config.yaml
num_hidden_layers: 9
hidden_size: 96
num_attention_heads: 3
num_key_value_heads: 3
head_dim: 32
intermediate_size: 384
vocab_size: 1043
hidden_act: "gelu"
norm: "layernorm"
norm_place: "pre"
norm_eps: 1e-05
positions: "learned"
qk_norm: false
attn_scale: 0.177
bias: "all"
tie_word_embeddings: true
parallel_block: false
extras: ["capped logits"]
init: "normal"
init_std_qkv: 0.0529
init_std_o: 0.0657
init_std_up: 0.0758
init_std_down: 0.0758
optimizer: "soap_variant"
learning_rate: 0.00499
weight_decay: 0.0
lr_head: 0.0148
max_grad_norm: 2.0
warmup_steps: 200
schedule: "wsd"
decay_fraction: 1.0
decay_shape: "pow"
final_lr_fraction: 0.1
batch_tokens: [16384, 32768, 49152]
max_seq_len: 1024
doc_mask: true
train_tokens: 146900000
max_steps: 4634
dataset: "wikipedia_en"
Each number is 128 + 32 x the weight over the matrix's rms, rounded and kept within 0 to 255. Layers, rows and columns count from 0. Numbers have three digits each.

# layer 2 MLP up, 384x96, rms 0.0755, rows 85-157, columns 0-95
130115147184076080199135135150130128090162156158103073158064138173055158133139101119072173131151079110109130113153108122155169171097176095139144126143147093104180163082103177088124168178115066075112125111106138141121059142098076164216121146197111100089187109156115106152108143127117100125
134130127129124130134172092150095144127123138147117145155118155127149120169090139172128123111104140128135096171091121124062130181102146051160144139102122092095134125080093106144153087081133148164096135126100135140088123056132152155130125099140076127133157144123161132147168138128148127140
117074200122055075136184198141131124105084128176142084094087072116083208090167163134086154168103167184089188127167137164116095126136110096150131129148169158170119154130113117118129092078137139195112136116133129143130116133075116119120162201106108119167187084100104151071101096129132146131
154101156167152132142140140131084095139086123136125113182125089179124090144148154150119092128139151096098140199134202159154096123137146167192101157145112122130134111090173138128161077127118159167088114100126132116131120105141142154114094153097177132131153137133110132175091074150143100122
124084106162087194115149142098102157176150143147119185140158127104120147132116110115196121095129156133111123118129059120125164072182095089142124054093097091136102098137142127098071123174103153138143082083165132132142085117100120153114158178118090130136152164130149129160092086165141096079
137115139161141137158139072126095113098123135120135142154146124126155119142131177088160122132136140121091183121150178077128161116136124166143146147101105128112128152120167095092160148131118095120121098141167179170118165127100121175155164141078115119117148136087224117123196107135114128158
143124079101188166113094086096066113110113065109124123114085144121130134098118129150127127142143087158109084060109072110099169128121089177060121153078143180180139160161085113187108119136185100056170125171151157187079197132123162099148132124049126129190089140105147093037143182160091125179
128128152122063119144178180201142119140108121175141129137061086148073100156122152108085142054081149113179108169181154173121142175070124118097098121146140184072133152077139110135059130132114130166073097111136108122131141076108059174156111170141106077067200076115085097130096119183046085139
133094134113119170111121190136171103111205088109161081120008121087100140117093164109071096121146167183134129162115108170081129119163171143077160141138142174124143135103145135112136164175123128154079066220142108141142109190089118149119127080122110166092189080068093087143150171119109141161
102159100134137134143077098155135158090111091155192090096144140165123058159110124144130137177159140082119210124110057073085092122138116090150130069099145133143184173109116141114104110127142095108113113077159138170097151189136130123165131118125097094167149133078124148073100067150134089114
150098186174080079163127146157096108093111179145100108090095099135134179120089133143125097130125206170060047081094157119112100137128158104158093137054157128064098132122119132093148142073084157157125154151089102125110123136077102138077193171075167159120159073026097132099076112133151089145
063111126124079180120137188126110120159115153162138158142108157128103134086114128151171126111135162117154117160039102140083156117091111081124070132092073092088118087160173101132169135073084212097082093176145153078136186099135138108116189178157117101099136177168198152116085160133147099139
136084184144206069144124150110139102052148094145164153078101086155109148126083115114105057168112124142060116121210183155110099107145134147106088126115130121108080114125137138135163134148082163168151121172158110129166153103165130153147159139186089107140211100205131092144129133108106092035
152154146127142180105155091148074179084120174148153135120150099137118108160174088083131160130099124124169082119084130111130173163135136130113103126122116160097146142148090154114089162127115146156144074124178174126146115124111087157153138138126128146137150087103108147102138150137202111121
146116195089223123182145159083117099069154075193182111149148115113146112107112135119130155108170050128120101186089101134140093076106086126124139106132146165100161133076121148128117096096138071188128142152136136158094172104146088111134173110133118136086113166110125104186104117120182136158
145097123101108143115111125130170159146163099146130143113143105144114172122145154087078073108103160067132152105099142133134127157182131144130071169134166185170078123137080142136178114109097140148076114172074189128090081078149136110121138047078104113098172078165172066161109128162125138138
098150147162120110172181117146148108103140076158142167141097111118150104136087103124107074106120189163175097104150170156058135079154130125092102104101109135126128129138102131133100143124137110121164140077143104130078153044118153107178100091126140137195125116106109140096141091143157074163
144198129108139129074158146129089165097099089126129170148094129151134156135144143162138118170141147112139114158123055105094152087119110123130149134097127095151148127091113102061045072148148141145142099161142150104113137179123127119148109176119153177098086121122135139150156080163149144134
067138160130121104140129149137134141123083140136098174167118083150113141152115153119107159120096119124074106159117132105127150075149146130163123093145097148124110143129167128113113134120143110100090137122151137112114137116157128130123144117164146165142142152147178143143080086127171108139
105134143171116111112101169144161166146145122114151175123137166177105095198092129101092150136130108097116141076122147098149145145121117117183146104131116169067093158104132149086148153128128084082100080161152076138075130119219148146191105158161107100101122141092152105144098107098136099138
148095154165181079130140131131074098139109145124088108133125122126172158150125084093111134133092159102115121093140150135128137087076122132149083102094082123090153110063166119075119167103155129120167126123146163121142185080166115171158133184147131046081173122170073157114085172162117126106
180084128138139127119162138144122156099141170148160122102146117106166114153136125119096141109110118103068142109130146093089088153128128091154111135157102151104100134085116100090158100178119108095105137126133163150154130093096129153199150063088100072107115163106110123200092100181141127069
136132150134153146089126133152152146188079106144162105108150124126187069092093098217169199132095116182134129053110125118102142089144083106110138177132067114097116110168155088129135168135068152155145097107152158181073085110108079158071191118100182179145194151151164140092150119144183157113
126088124143124141103201168129132152113167107121103160137081136144082148080135126142125108111122132133124183070135149095099162096096106115135152122127105190122162131169178172129107125089151059146111103166137170141092091130102106181083075121124134085135138139143148127129132107106145141148
086076089137102107098155206184142112160129118101166090172077128138134116177162148124072116137115130094134088160108089131152122097123105145149114147115114146139072126148113190076140125120146136105113134130126150110105155144114158098167164132106121107132159121162132097119150117106094149188
160113120152147141169124112076147142090148136157116131175121150095176105120176080147127104126141134128170127158088146088113129088178145133096134191143142117186146114198094157158125146154123092101187127117110150114082135130097149124141131132142124195152139119126104125158170109165121133098
174142120154150100118206125164143117129031153120189128130065127147124159136153134108133152149156155067096085130165083173136117094103138173142135124115142107091102156140107122148152173151142094164078106106095119097133104105131078098105167133137137161089137130151169148107140124169137081082
168116065090071137147172129155139124156151146099151139168092124171090211142167174101132147088206177165076115159167094173097113125149121120144108145088144207173139137070111126130152097100127160078155106079130066208164153139157154203098141098078126100091196091123140088125126142134158135111
075158208122126197139163156101178115137159121180163189097146177123126144167142155117157140100081116123125115128066131175157137106151127045142143121177162131142138092161148127116139191072143129143099099134160156163109133089067093124134199160211197103118115144240141153133148080177125099159
127168103165098102098181099057112185130174126128126071111142089110161133135070134089095176128093155131164190130138110090144166097142147123126157161133138116147143126156175120090127112139140065186158077136084129173151207044174135152147135136126162131101191100155075098100156091136113154139
174170098170134093208174104124064124101213112124161146131107087143101114150115163129069161117163122137095139218240137116134169133141206140120171085055175156096154153125068154059090095059114125191128128112139122134149137122066068189103126108094102115125119077071073115118141170117145138123
095110104165154122156158120068104116103141119178092103130175096126116146097143065136204159108126150136134147141105158137146107087127096163157093195177142135134139122142078101145066121121117114133145164111135160084141092135147102113080103109152128130119112125134132149179115102143154090087
115142066095076111104123124113132137127118118107126077102099095231074125172150102159105063079140174121093155154084130078142175117183149112128076107055138112164090074185155188099145084107116071158146133071147170147089144112126217146134165128150083098150154125084166169081128134182144158175
129113095111131126114130143070120112152088170149156108093107125125148136123175176097144196077129172176159149136141142107154131081099126108079147103102105170136141201120114124106149121098129099138140131078120100088158114081159140093093140103136140108119162178202124122134117100130165174136
085146125128113114143155095140092127152106123053134149151147154112189158164093173135145130146105124088136083137153140123076114168136128145149138121168128134109099162113117073113066123151150136121130152115146146111149123121144103129138106107124166059138104170154098156109112091131170138123
103161100110137114158089104118155149096162161123147148090155154093181132100133127094113168128161100102127115065139150073143135098135156102087162112148118132152119155177084109093144184160123072098183101197144117153120118156120151094126161067162144118156108186117104109132143103112139209165
189121125089121129094134170152163135143125091141117142136088083095122145109116117125098094099139113091116095125105105137099107159066137109118127148130125166123091111111176084134098069112142125146111153091187136150129163124159203154147113154109154157129098149139130121137135126144158113172
113143096147055117122116148117124200188159169166166155063147127123076163118111060118146135133093153130105186050093087139144120097093085110213188116168154119115117187123071116103091154133129084098143146186131136114126114101142143138131124075127149128117134120128083123094084158116113120111
156130114199082113108153152057099132117121105118107089163077142064106132137100123053118125068132166149112127136118158141060135091120196099077072142117157195193133169043162063176129088150106127166118121098116126148128133111141213163116159147149112139107157101160159124175084125122172153115
132162086178212111150138127065051116161092090115133155171074042134136170114103169091069145181073177141152104100078158137190096185130122139085148064157145102078164131179146110153148131178110103173099136153137119146066185082119097153035157209166115175102138177174143139086106180121161155099
138065157080055112079216159134228143098106115124090102107069110115090204137172176045070168128136136143160121102149125093138110093130180050144152074153176142143164193113144159138108132213167036135065060120135143123177049197094076101132115191086128136070185076152019061184124098165115161122
088089104164080085107122214113116117168130100170145134118081136089140156133095108075133124116094119160146141089141133120132179143104104054186119169160174074113085127097128093161115104123126141092131158097137113123164134082141062116162117075117172152175149087151088162093057181120130135074
150100149077153168161150118173102102104111114108125097181163086148105081116192178141117167170114126102099104104120073149099173129151120099052119102130162223137143064071103148121144102129117121137147113116113144158088111078193206119154175127200127056160116173147137117143105135157108176155
156108142184060133127141153121173136147176067110150150098096106123129144121132090146091100145128159122133122071153094131146164105140088108119125147183119134075145168143151071150151151148126083112090103144139121136099110148115076130153136167125143116101098165159139180112158094130120099134
137157129100071139157129099069069167120091059172080128187104018135086114151165157145107135187175162138117200125111138135117147117155179153122125138091203172117147102046084141100113108073121137134082110147107164104185145104161163119115143146052159153152185061039170088121083111161114175154
143148152160089144167150072125105194101067087185153104176083063076147164149098137102115075164204109079015072137115091132074102135192201209102167080126163076165190130055162146092164133053113155078141088177222160115168130151103124134162182142147162129226044102067154099221107143114115154144
135143101151104083099105166125112150122132171094130191117130105144097085116111154152102108053165129207180067151132106025137178104117105151131157148097103084151136114091136098120129074111071119061155102111112143146136136143086180128145111126102162154115136115128120123102118120091149170135
109064156154115059128125128111131144185144166126173172146098184103129140118123114096068074130202132123116138135097106116091106101151128100097157116137119083118125061128091115148168159158128112138108076146125147117062140052164104092124137095102099129095122193102101148082163131124184114150
213151054150111102109107128156147149139134124148060196118088111167114145176158208117096096084134168129111115107149136144118139124115122129159131101140169215184142161082045146113111161153130150125183107191164132126161112131127086118085119135092175148083188076114094057133130118099154104139
116163143136130111063161117110093134176098112126154135110097128142107122118123144120092067144115140119136111095099115131138212167118145124136107163118152143117067082143105132123100129138104136142156123134124131108112153144135121152108054129168191150116196133156098092091152119098080105114
085139207134137146092123114125142051140167137147146087091076117143157087149124093133048084043116146088081126168113070119112138148137114167084162161086083156137122138127119118115135110156107098105106103154094119100093165146123178114135111160143135110145096116153131073167134130148052093110
126168124177077119070170131133083130133149091167110115102124035097109137092092138125115128129095163105144174125113113145157107084136150087181181116116174155080129168078123097135103143107155138120144101184144126170140166087115142143080122087089133136104137090125109130090069106177085079107
110135178112141078129135144123137136152065107128145187165177088077130192151123176126165184106165101128112088117126128116143117121101164086117080082134108163125167130112117074092156145099069099134104148202108170131121105138131080114108162135186167063094137177147134144100112155118161100136
130158143104100120104165134147106147103102145166088164110131100079149162127086104115103175140135117102163112160102083106138162134103137124106120140106164137152152136136145101147113096134168114120148078110108142190108116131160131115109109125109156147072085154214083087157125070171143162164
159042106122101088153071168099121124097127123072146155127086117091103135177130168079092170096132065124142106139079140188182103139146114087089103169121170128101126138097142114117170127155149109188118018161125085151153156125193140138121139151128111179132159218083147151170147138131191166035
146115130118127172051117144105090185117121100130077071126092119130126189161129125069233075150175122132119090100100118133098114121125130105090092146153182145110178115100149115154117152151142083072092128137110141123096141130109165146148144100123157146189139125166143082143111077146144156100
131143127132083118180156066143068149111056122104118121137095118208118130073184128101101066188157151095128117130170239079057161107182138131138145118159159075101110165086155105100147105149116167108142105110173155141066168126105099096082157146159165129192142128143156113128083104068154139151
205134111127134121080139136097109085183179179074213116171173103180145207088096117139169107075052175149101145116110127145062107118154099093179191164124097104128072131088154074147077116063122106121138113083146192222065077093150073151115193107105104125085100114195119167117016164166178077140
074109113107161190129120138172119150151146200139123114155150202124163170147134165178131168092118109111152135090085056104145117131160126077125164077136118061106174148121146116116131121097181092138153132141139161139098105152136100138088159133141132046181086158152147156114142132181161133162
130073096129211125144083177099112057135135130115174125157062131170114096135219117089156122152121086077076115154150178105110108103098070053090060146109089162123185141083178156144077154165120141159091080123119162176072100131158140127106108138157119129117180174181118113120067189145157124095
182089101152066078083148107167149185120075108182097105162163121063131160125153186190114173182191140063097078177170082173092078147093137172092135115121111071106177178082083115158112094089097119151083056157138174161127088052195111199124187172083099116114116130152107099151076099147170163121
126128065164125174142118105133119128108133120164160107140100160119122188145129095130101113146132150117098141133100138124135115130124133135143153119172184122161101144117107127143138138191147156117111094195140121148157180088124133158125144069080114123130155082148132123087123162157084140127
136101202130136044124087234108102152113123124070126100127112117128127215096074108101112151127141180161083062055106152152099093111135145110132115145147135205163083113186137148189107120174145113162187067111144146156118106125153075163093099115138081141113122074148110095180183125174122103190
130147103080098140102141183083141134179143111148133071174107152110098170173108166160128107105093131136200183176161146123104115130167123092161113133180133138139077120107160105093112093125111150162079065165133145136126152103113190086082162108120163108108141138214134115186143109135116119107
155184136161160074083224087090106148138153066153197145116121118065132043165137031099090161118148180045195103199131066085137255079144135089170177133122119161137111164134162058193117099126071086090174118123165113121085137113129075174141162072162173102110089109105101143103136112146154037147
153094169080117103197158116147094146078147135048114140112142108144133126129141130184123109166144123089162174184110116060093170165116106084141124109054094108120210131152139141115162056118098125153141075115159114143103138130132101122099142097105067098101163150142126178130111193174150124113
114149149111114082187157069118173128131143120036140128154079128180117154146118158096123114168173144079079099167127090110115135127122203152123145137063175117138136097094152123140089101095093125154147069140175138100132173167119093084068107132131129152176192179134120149187135144091139098061
171074134081174152161088199147105095108114089136106117177114111079189143150134115135151098108159092110164057109089133153146167196122117100121064167135117130182079097144103077095184158130119150115089134155127176131116139149130101165124146112152162124148149139199123144170121119150108123138
095131146173189165115166118122157078087162127170146087164126134023151093121118079155134127110113171209100164145117123112149135087161120166148118183109148136118105129133131124152136072145106117163210091158114208115087100133170142097124127107121178125121133108112110125164127103108170128173
084143160140135111139162123089073133120086186138171099138125069096153189120166152181101191125139139084073101156073064053173139124060156082126174119091155099081170135163100141077152129060096106116154096119151118120123166109155088052099176136055141180079084122098104185159140038159154181146
165128142116080130168097138194120153126130106113167100069127103143093136114136152152121118163156109202110140110200105135127145153113132115144155134113117173145104099157099141140129125142087166101129148123161126129161139167139155118137158143178081107103115151117127161107140192082134169137
094074148156151131131187138136177148091085163095189058140101141143151067218168144112096117185139113116099170163108184122172090127150177137159127148156133152155157113121171123158134109126082143188127161089101107134159126102107085172143119172131036123162143113095143105145071118102156118059
166114088147123127149087153158063131118135141156154166124083115080169127167122164112148135155130098131157078073136140115099080080140102171097183108138163178147106117199076067100168122125114127163114100087103115170085171096165133152085165170055139164026116111188175062128125085092147155167
# layer 2 MLP down (transposed), 384x96, rms 0.0759, rows 85-156, columns 0-95
195115127145176120078140148088115117150171167112152141063153127105147109184093152133176178147101191154090150134148164180124149119087112137193134125128125140112095113125178110114195061070078185178094107152127120187107128102171160113078167132126151127111143104171131144125171091158143188131
116144166123160147098110163143113143092194086071145137171155156135164133102175124127126159176129133130101153127129115139156130095137092152126136093128096112147123113159148099108171106189105127109172095153119145131126141122092106126132125141113130095117168105146098126146073113147120120138
046207194076130171096141081156145141056090203156160141120055133109071088169145107115118124096172121135157127133063135138123154107186148099114143129075146138118128168174114136151091184091163145042196129115080126130087192155124146071103177099149123147136048139087128133142081083048128118135
119195149152088104112113145113155136112186099188131142145138142114109105044136135164149143129114190106144161106146146163111123126150080124094148139096115139121156148135084110146133151121193126119182124148119146133085080150161124143153121074080122158150158127112112154190119094093117143098
087124130199196157141114065131026115190136131145126149179184080131147114164138180091199108099143144190110130131094110114167131146124154106155124136135143119130084123110123178139144167180141187152178164145145086154142098086097068088118103158212079183131130156151091126111131102137056120148
094153104145153158180096119124166130114097115112111092164144137131119126112117108124110128177157155053101096119150170182102124194100132113094076099115115155092170095089128148121178124090121133132138132094060074127141133116162132160104118101116109103130102157142109132124143121094104114107
149132117113105063047162137102094116048128090194140118159158093134130103070123161116128109174136169114130122075111162119127163135178135202104176117100103144166162166156123085165137180188155120118137101110067146165097140123163121118149183046053119118148109146081144080117130103140131114175
111122121128077160099145136141071092129193165133112088060132136125116124150072112057143154147182165126093107079101095067104090077150173092162175094047136098118099121090157145105120042176168118103110122140090135106105062118144124122074097115106204146103142069164161122082096124127159097139
169124177157100135138158140138037106095076191182078118104105191109148144107153142154107152121102097153076115158121127117163082079069140128155063135149196127136081031117113132119175136073061126143159109154164148195149166094103195119108127132119138136081175065132111126074111159145155108167
146145174083131127126200071134125162152128148135155099153154075120182145159137149117184110105124126113123142151130135168103174081138140228083130187130089134187100141116163162113156157071124164157089135138120104180172139060140145134109112155160130131138054144180137142174207131145119185142
102211157174156118156109186075100076098083168210180119054080116164160161119112193157129170057125143114156121051102200133200101102153128179091184041086111027085071094197089135092149078133139104082222197122130146144153142133156203129088128145161170116150129160001129112121055138105131093136
167097076138134209136117104106075138068130126135093187054152118140149137120140112155117137134152080143148169126184167107123142146079186131134112082112166116112154200149080079172095106152148111090182122120175174127131119119107187094091106083118173124092116158109042111099144128086099142071
144155078138147163157151140100176141206079090184153105151135182100079096207089095142091176115144124165155167123100166086148159154128153137136141085157143142114166162067090124151113118116144160129104174122051114106112066109132094104171144096048116166110083129137162126114130168138156117183
140151168166154136143183169153133153129126128115075100146155183120098124176083112180140073105166139118137114071145141107118183131136134154125136117140118075138092148131133102101068077070163176118107181136144127103195138126112086133146106099126180165141104137183095128113108167125102076096
132061100133076127173153145103161077089158179110137108122097093152118115117124037167077145096121118130131117111138195080140170106169110157103102151110099137160143121189198149115092116177094144160159135102075101146131110113132199110105149126116190120171151107143113160095142152126126148153
180146115067125129139132098082119091103107172166119106134102174087165089132100158136162201099063125190224136110128135083102144135170111187092174124141110121048156130093131162157115131131115052177121124118109068094079110126106106151102124125151132135152078158128155089106193124158096052163
152085107157143144150182121125108126125143176112140131163090127148152123107197121086119173168109089075084162135123093147153109140120119149171121181148125140087113128072141119124146098132094162129125083186182163128163193176122145155143144163117093162106120176188172131129097135127120165138
114095167088089096115094137102143165102159104142145158118088134132161162155123146140138183102134112101167123134123099089145178135078156134129111098140158041090168060090137157128132146117178127155140119115143180154089152083127082158173066104180133044146152113181101166162164142110124135113
154151093085118134127100099151148104123164134139121106114108193110108168123108107123104103148073132183108125140082172121133081105131094127042119113089108148131167097172082150139112142152160137146119111220107117088137147156125134138144130107079097161143112085113089144139122171133045106165
136140140135067100146144089191099120124120180135125135134100104117112115117132107130169149175114156138131173093156155197134103142137132130176138126133143128114163129129113092130144146083154151161143149101109144167091090135086122155128152081109108099134121139119115155144161101139122164155
096112106128044132149135139119156116098125106148155117160099113126133102078121142132141125142081128122109115179142130170083131116151178157137126099180126110111073106132074135143112154171109141105041113121096092140097026109107142106158111092106096165136102112080158135178157113154145147156
098156118121070130175119124130093082126153121111104119100154161100130179131081104139126160124179181143102160072133198144134157114115122156110164177113112128179177195143158202122131100127122095164153144157166119156153084114170118158128163139108116153111123142146092164143149107133130125129
097157140140105079124115126073141185086169092154123111098082143147145068111115118155199170184034095136115153104172103171138158070067192110118180126158181118099130150141068121066166115129139176123115152136122134158075104080143166083095128047109157158113107123158129146095086085117104131153
150198101129106096083099075158121103125130162132134119195145117101120047119141105157138115103129117091118098166119134176166050151150179100142086125136156123126105155127102096112121120172152120111142109120098140090113126135159122110144123121110124163156146130058079132179075124144104104156
106132121105136156114107049126149088075122151138079158126118164076137123148123101149111122127151086148122166100116147121090090125128207133128192152129140102121117115157139113132106129133187067165131089149170137138132092095128107151112122126132093116109094098086098133129143134181111126146
115155165119160142152155104102109108108155194123109115140165164141138108185144122145109168112129136105104137139122127135122133121173110147112099120098141131149145112102102132141140148120091161170113125128107166107101137117154143101179154114103114143157169153125142174151166102118174117159
159132115143138122158155145186097127136164094109114110122190063108110130107109133129115158109079100105094160107112135125161185185086040100099127147127089138106134110090156121124153109099090153147162131187132124160176137132128160145101081152138113117158125110110112110169100105106134166113
145226149123132158162187126124153216132089187123110108118100172073137126150120101146100164104097041151157135136199100070158131125096134071174119135144125085119133090126150118170096076188105175177106144140147232130109096143100175132128103191162142138164133122169126090102124137108152103151
167072127172114160110104105091112143149106135095130103092068099107140134143162093143175133086142140124111153153151115104103186125169109159064115156104091102161130152149122124132116081154139118085122140107091105085102143176097141105129128107146068108123217094103105059148126178139145140101
123113126108107085157092152170163086134154148143119170114112173099110095155174153142129188074178106106100093112142161108132095157087155084113105048130113105118168099075094152180149151073098127182073157180116112111069087189118143177115049134082115107173135142102112124177126143121113117133
096117149130119151098072112173243108110066135162113092119117123107090101099155114160153178163174122119106124100086146140157096133090069083148107117195074077159174105117147106154196129167122123126192113099126155109123144129134191135147116178141135107141154167160177096071156111060133094102
079160139158165141180122158083137056126145119152116143170149135130151105162104092137113116074158157109120129150167152101145146114192153113155113157169122135118135133123111125112128128154091135134096168125098153092120127156162083066176124096127134156169182138168105184166102090084156115126
133081157076117199125151121071123129126174100065135197069131093109118185165099083073075145184139100121077137187180113147131097078125091136099178215057178157153102086134104120124084144112130172179073147103073083064089181086200110113148185074131137129040120106121152168145102096101098200120
074115115134158122089138120140153106131137100096100158209160111121139142116100137118121119161103042061101138172067108167128112165105139131138099148089114079120130094098124142150100138121106138115122107219133133104062121143099102164124093142154137149131091140098101131105127174104153119092
134096122114142083102094117125121120111132137150138149112121111105098099152124072116085067128111153155125115087095110128157154109126115103134145143091101104115114090123119112139126075093097148109147113072114113145101094103126110109122174104139110084085116140112163137128098152120175117148
155135122103140119129136090110098158126083124114144123133119145137145079160080152162156126168080115154116111173081106143097096148118095151132074083107115113130107132073093117152102081120077134113124128108137137101101156084114135176097156105102094104095172129111152120125123140148151108111
096144182114124144109149195126130122104147126137157126101150104115069091112130122116131152095147139112083151091125112143207130117180088130123165098105126158155120115161122142127121214130126094102125155156122105156079136119169138090093146087134153121148161139065127146116110149072142140120
135095120135151144115129121179159115106096088090089146201098135104134120138135120093147095130164111113186084183115131112177131128120122173135101113106108135151113131092164144150134085162126146133118102115157157109125144134139101170098145148177106061091124157162165101173143142108149133166
144173090097108083133119236086120156171115068143211094207080133108113066187133198074098193116109137108158169104045062128071153117051149070145159129055186193165142113078138063181196060191039130155150130159155152203141107135155225117142166122056085124203171040174174130124131168177160088126
143111037158193156137109126188108128087103163152144127136127090188171118110177117122176177137072126101103185141117092090131128196091089112131099204130159125169176140088183143144093152123089139126124145149106127163123187116090033140165154247179112154117134096218150163113166121152125119058
160094088159084059122163175092089092109180122101152137042175059154169064105110170106152122187120166132144157087167178188133180204139140168095092186179115125066075092107173082100147133106100090164119113137112023208124154088123126130131159122120113107144195186144044112053146117188102112102
153099145098161141107113088148142098129089131124165150131167131091114122116123121124160125068140119122107116122104141185098146104128126134150115117100066185145139136105126103142078140172131154160061171138087176161142069151143124177151076157141157135097162142143188092167127100112178132125
181129114166136119122144151051105121124127136163141094090092116132122136152146123076192113092119147148156135061125106081133149113131199154097082093175111077148092158099136108097188105122167143072135171097105111119141130081106137163148105120101153135103113141071152207146157124127099078191
102095112102118128155088122141123119160142164129145111157108124111129148174139169141150111112057102152127145157117085119153126143092205114145167129109135033151122097109132140121189088110055174166174136125115140126139113154113125151097109143161149114123159137094139152079059134156091109139
171128126090115146139053100100076132130095011136137083127115135120101190094079138036168103139146187206069129127147127191098141139131114192111129139189121198225156169103063105156099126103092150157088209110100151075160115062255155141187201100125107075090137165133124129181165155115128113075
122076114202097082096113086142157087126132000163240070138153156130180111050087111150138133125198239090023123064115197110113088118134143170116149058142102137097125234216109067077169136155207074083019153131077078161109135199136065068131126118061162132151094174072111129121145122125092083112
137127113085127133098124152111160077133078104150132095128149176084128154108118182102121121101114113127130095115134133167085125113178143051110121124104072209098112121182125148156077133140180120150108206083100059051109139128144113102116172123112131104103156186121219135101126159176142136152
104139137112176165136055072139098124171115107141111170146108206136211118111096138140124121152150157094102074114140134089092147163081105129151143094179134170115119157122144135091114145124122089125107166168163137129214125102167126143106150197148147122102137074143115044098121142096071119138
117099163125108149123124135084110139088158150155193076159205124109152097157105079116196166119118135144137102169128080138105087133143135121108121161175116101072114119133180080176107107155114116203108122080074145143098144133081172126142156135117083042154162113122084086184113117136146135148
166125147093109153138088179136188104121136073222136080134147076046140204131101100100137171111139085162137117132075165091116109093138118172106101136203096118172167132171188154109136134087131095103198073150136110124147122124083118109086182102095127139125123091132130137119135153136127149125
112128126149174158134121171127115141071109099145127102146153094115158164140150135158159163103102125128137101128072156157104128105136137124128078144171124125143177105144154172158150152138105172107138111122125141113098167146153167082110133103110123172121183135085156171102157099160153133117
129085147096125136110102127114168112135080142150112105152078122154057099161164170110110142128130127133087174121136195164165144158153116157103096080126157150143162134114146141142166119155114130177119086114083112119081063134189136132122128091115125154140124132076210100158091187087124140165
108134093081089113113146180137127086082143090107118067148075120141139135148156143118089151095152147113127104175153118153160093162155097123157161137176169092177075088147199138088141117088191091142139137094167168169123140194143175113163200059093117152089125093057062151166158105098078143131
113138092143135099117145105123101105146096158138164067158154081146075065135135143133135166101123132131143119160146149145097065137139127189134145144157165153132102060094099146145114147137056160175126104113160128175154147184136160122158134138108091152147141079097153121156168118110111139128
155150119180066111140147126219126155150142167114164091185163155089136197120088128123156171119125112112129096119144167115131099087156168135173134091132126133131184142199144021190150121130128081090162139129097187124142088164088105081153162131086132152064108081084091174102131146106161097215
102163066089117118117111150123168090085109173121155144090133093134098100126107097112085120067121100202155109137138136117166136153103136102103117117065114103158131173195105161099165121125070085098159143091120157104188095109118085056125126071091154121133117127162101088055145150137119122123
152113131150100150214186193078068190091105180210108103139058194156074084160164176113106182124173139151107127081172100133035204120106111150148180107206133131097101130096063152109105137185105110153140155104106156073142079174231188164172155160173063084126168112187094144069090093142185164133
174127089136080061110162127074068092126205140130170155044166128115123114148148128069098128220123177159093095113109140090050184132171169206099146152142107146110132141168155201135124081114167063113176158048092101161139098045160108138124108108077130130114109098145138103075127164206031103159
133138116126113087146111135105095146132128148149137139123111120123141094118116124113090041145107160110061087113124187129103117122100149206105157136139146113165114114126114121138154140146114168103147142128097158092142150092143155133130161087136123111129159136078147154145133157125129179146
090115160116115106108169118114140126069145128129112089150076131089094131128168194159058146087170136129152094215190129115176119167158119158127110150126168175122063148176088070138109177126121092108077090127163149088139186150129065064133186133150095080081108115104158200149157116086110167111
142159152158129139032128101138127177111090114122105088098111112073129154086096100116097136118143152138153147145159107139132107174205103127136079125124143194142062170190167108145101061187177118122048081084164155119181126098130182073102165109190149130056147070131159132099145116173183172120
087083135132096111105192156151119123105156166107139106100124142132128118133090137133174152098081124149134111139114148163094109146129109165123125123086154144124116126132133142146144124123126119149114109130129123129087135133148133127124145142132168125126121112083119071121177122145152144181
111095090122124166145216075140122081131142126174190152158126103128115034137175166114148057136065042109177131141108045151181210123070156177082116138092141113141153109082144084068155131065076107084116200102159162112184152147126117115161128132104152144141126138154124102124083117088147151085
155161163110117115171075107126135091077121109110146117125177128168111053064126090163145155151129125158099072128081058131195119150132118150139120128103148144156120086176105162133136115155157121138162137123107121141065088163115067151153058126126147168080149102164125078081102111167091164069
138145106081033087181181082099120116168135107129175078098088153128118075119152068033139063128136195154156135092117095125122160140110117130099120146130094188123156172094066050151161133146111117106128148141117147201107127102159091156169105119037090096131118165090113173116136146194101076195
142147167140116152117094100121177153183119102106138113156144114133133109149143107158132134084162116104079130121182134195128088100117121133077096114198163147203143111036203092118096161156137158126174132109162141128123156160124091144171148133152165111169139157147141133181141107130163124064
146142157115212126166164148158137097184155090161135093183122119149190177189120134126091134139175121124160252095195210170141128122166107086129152082117124120121116143123168081169144169136094157132150075104169127051147214170120168121141136145106080098149139226081106086160129120165174162084
132129101128145149102118083079147146096138172111129152140134163187130138094095154104158105059119154159109151163125128136100151089163144117108143089109160156120205156157140158158079152115183142142189122064128101062125138156117184118153094131140118151161087155081111120137107142083166099125
096098137116136161188097147073114109179110129124136136129124141152121152184137145142191133078105142064182179141128126077086106088097149084167099174158145115107085109084105174115122040163106172119143097130094146097134143077108157091119084122086136124183196116175122087150097126101115072098
081165128150107155160097176196165177117118108043074160164107221134068149168045069111150193114089121132169128176113117152188134151185082161164115176148159152159141130113166169106136160178130083117168132151100126092068153232122181125181085078114100146090176177049142165105086128075169099136
174153111131154112075118129139113127110085087094129111135119127102108111122104176104147104132081153160101101144143146174117149149109127131065169064120115154136108115118145114156133138138111120158142165087170151171154089135129118129135185140167103150113112164151103139128116156114137143117
143124133107082140116116116089125076158192167135066186117147156111141149070155115116140170068155086169180115150131081134114143099089100116167129158107120151097095130094154120107103132114168093121105122114158122109090102109122152155148063123129168149067176131174107153169149161146116142116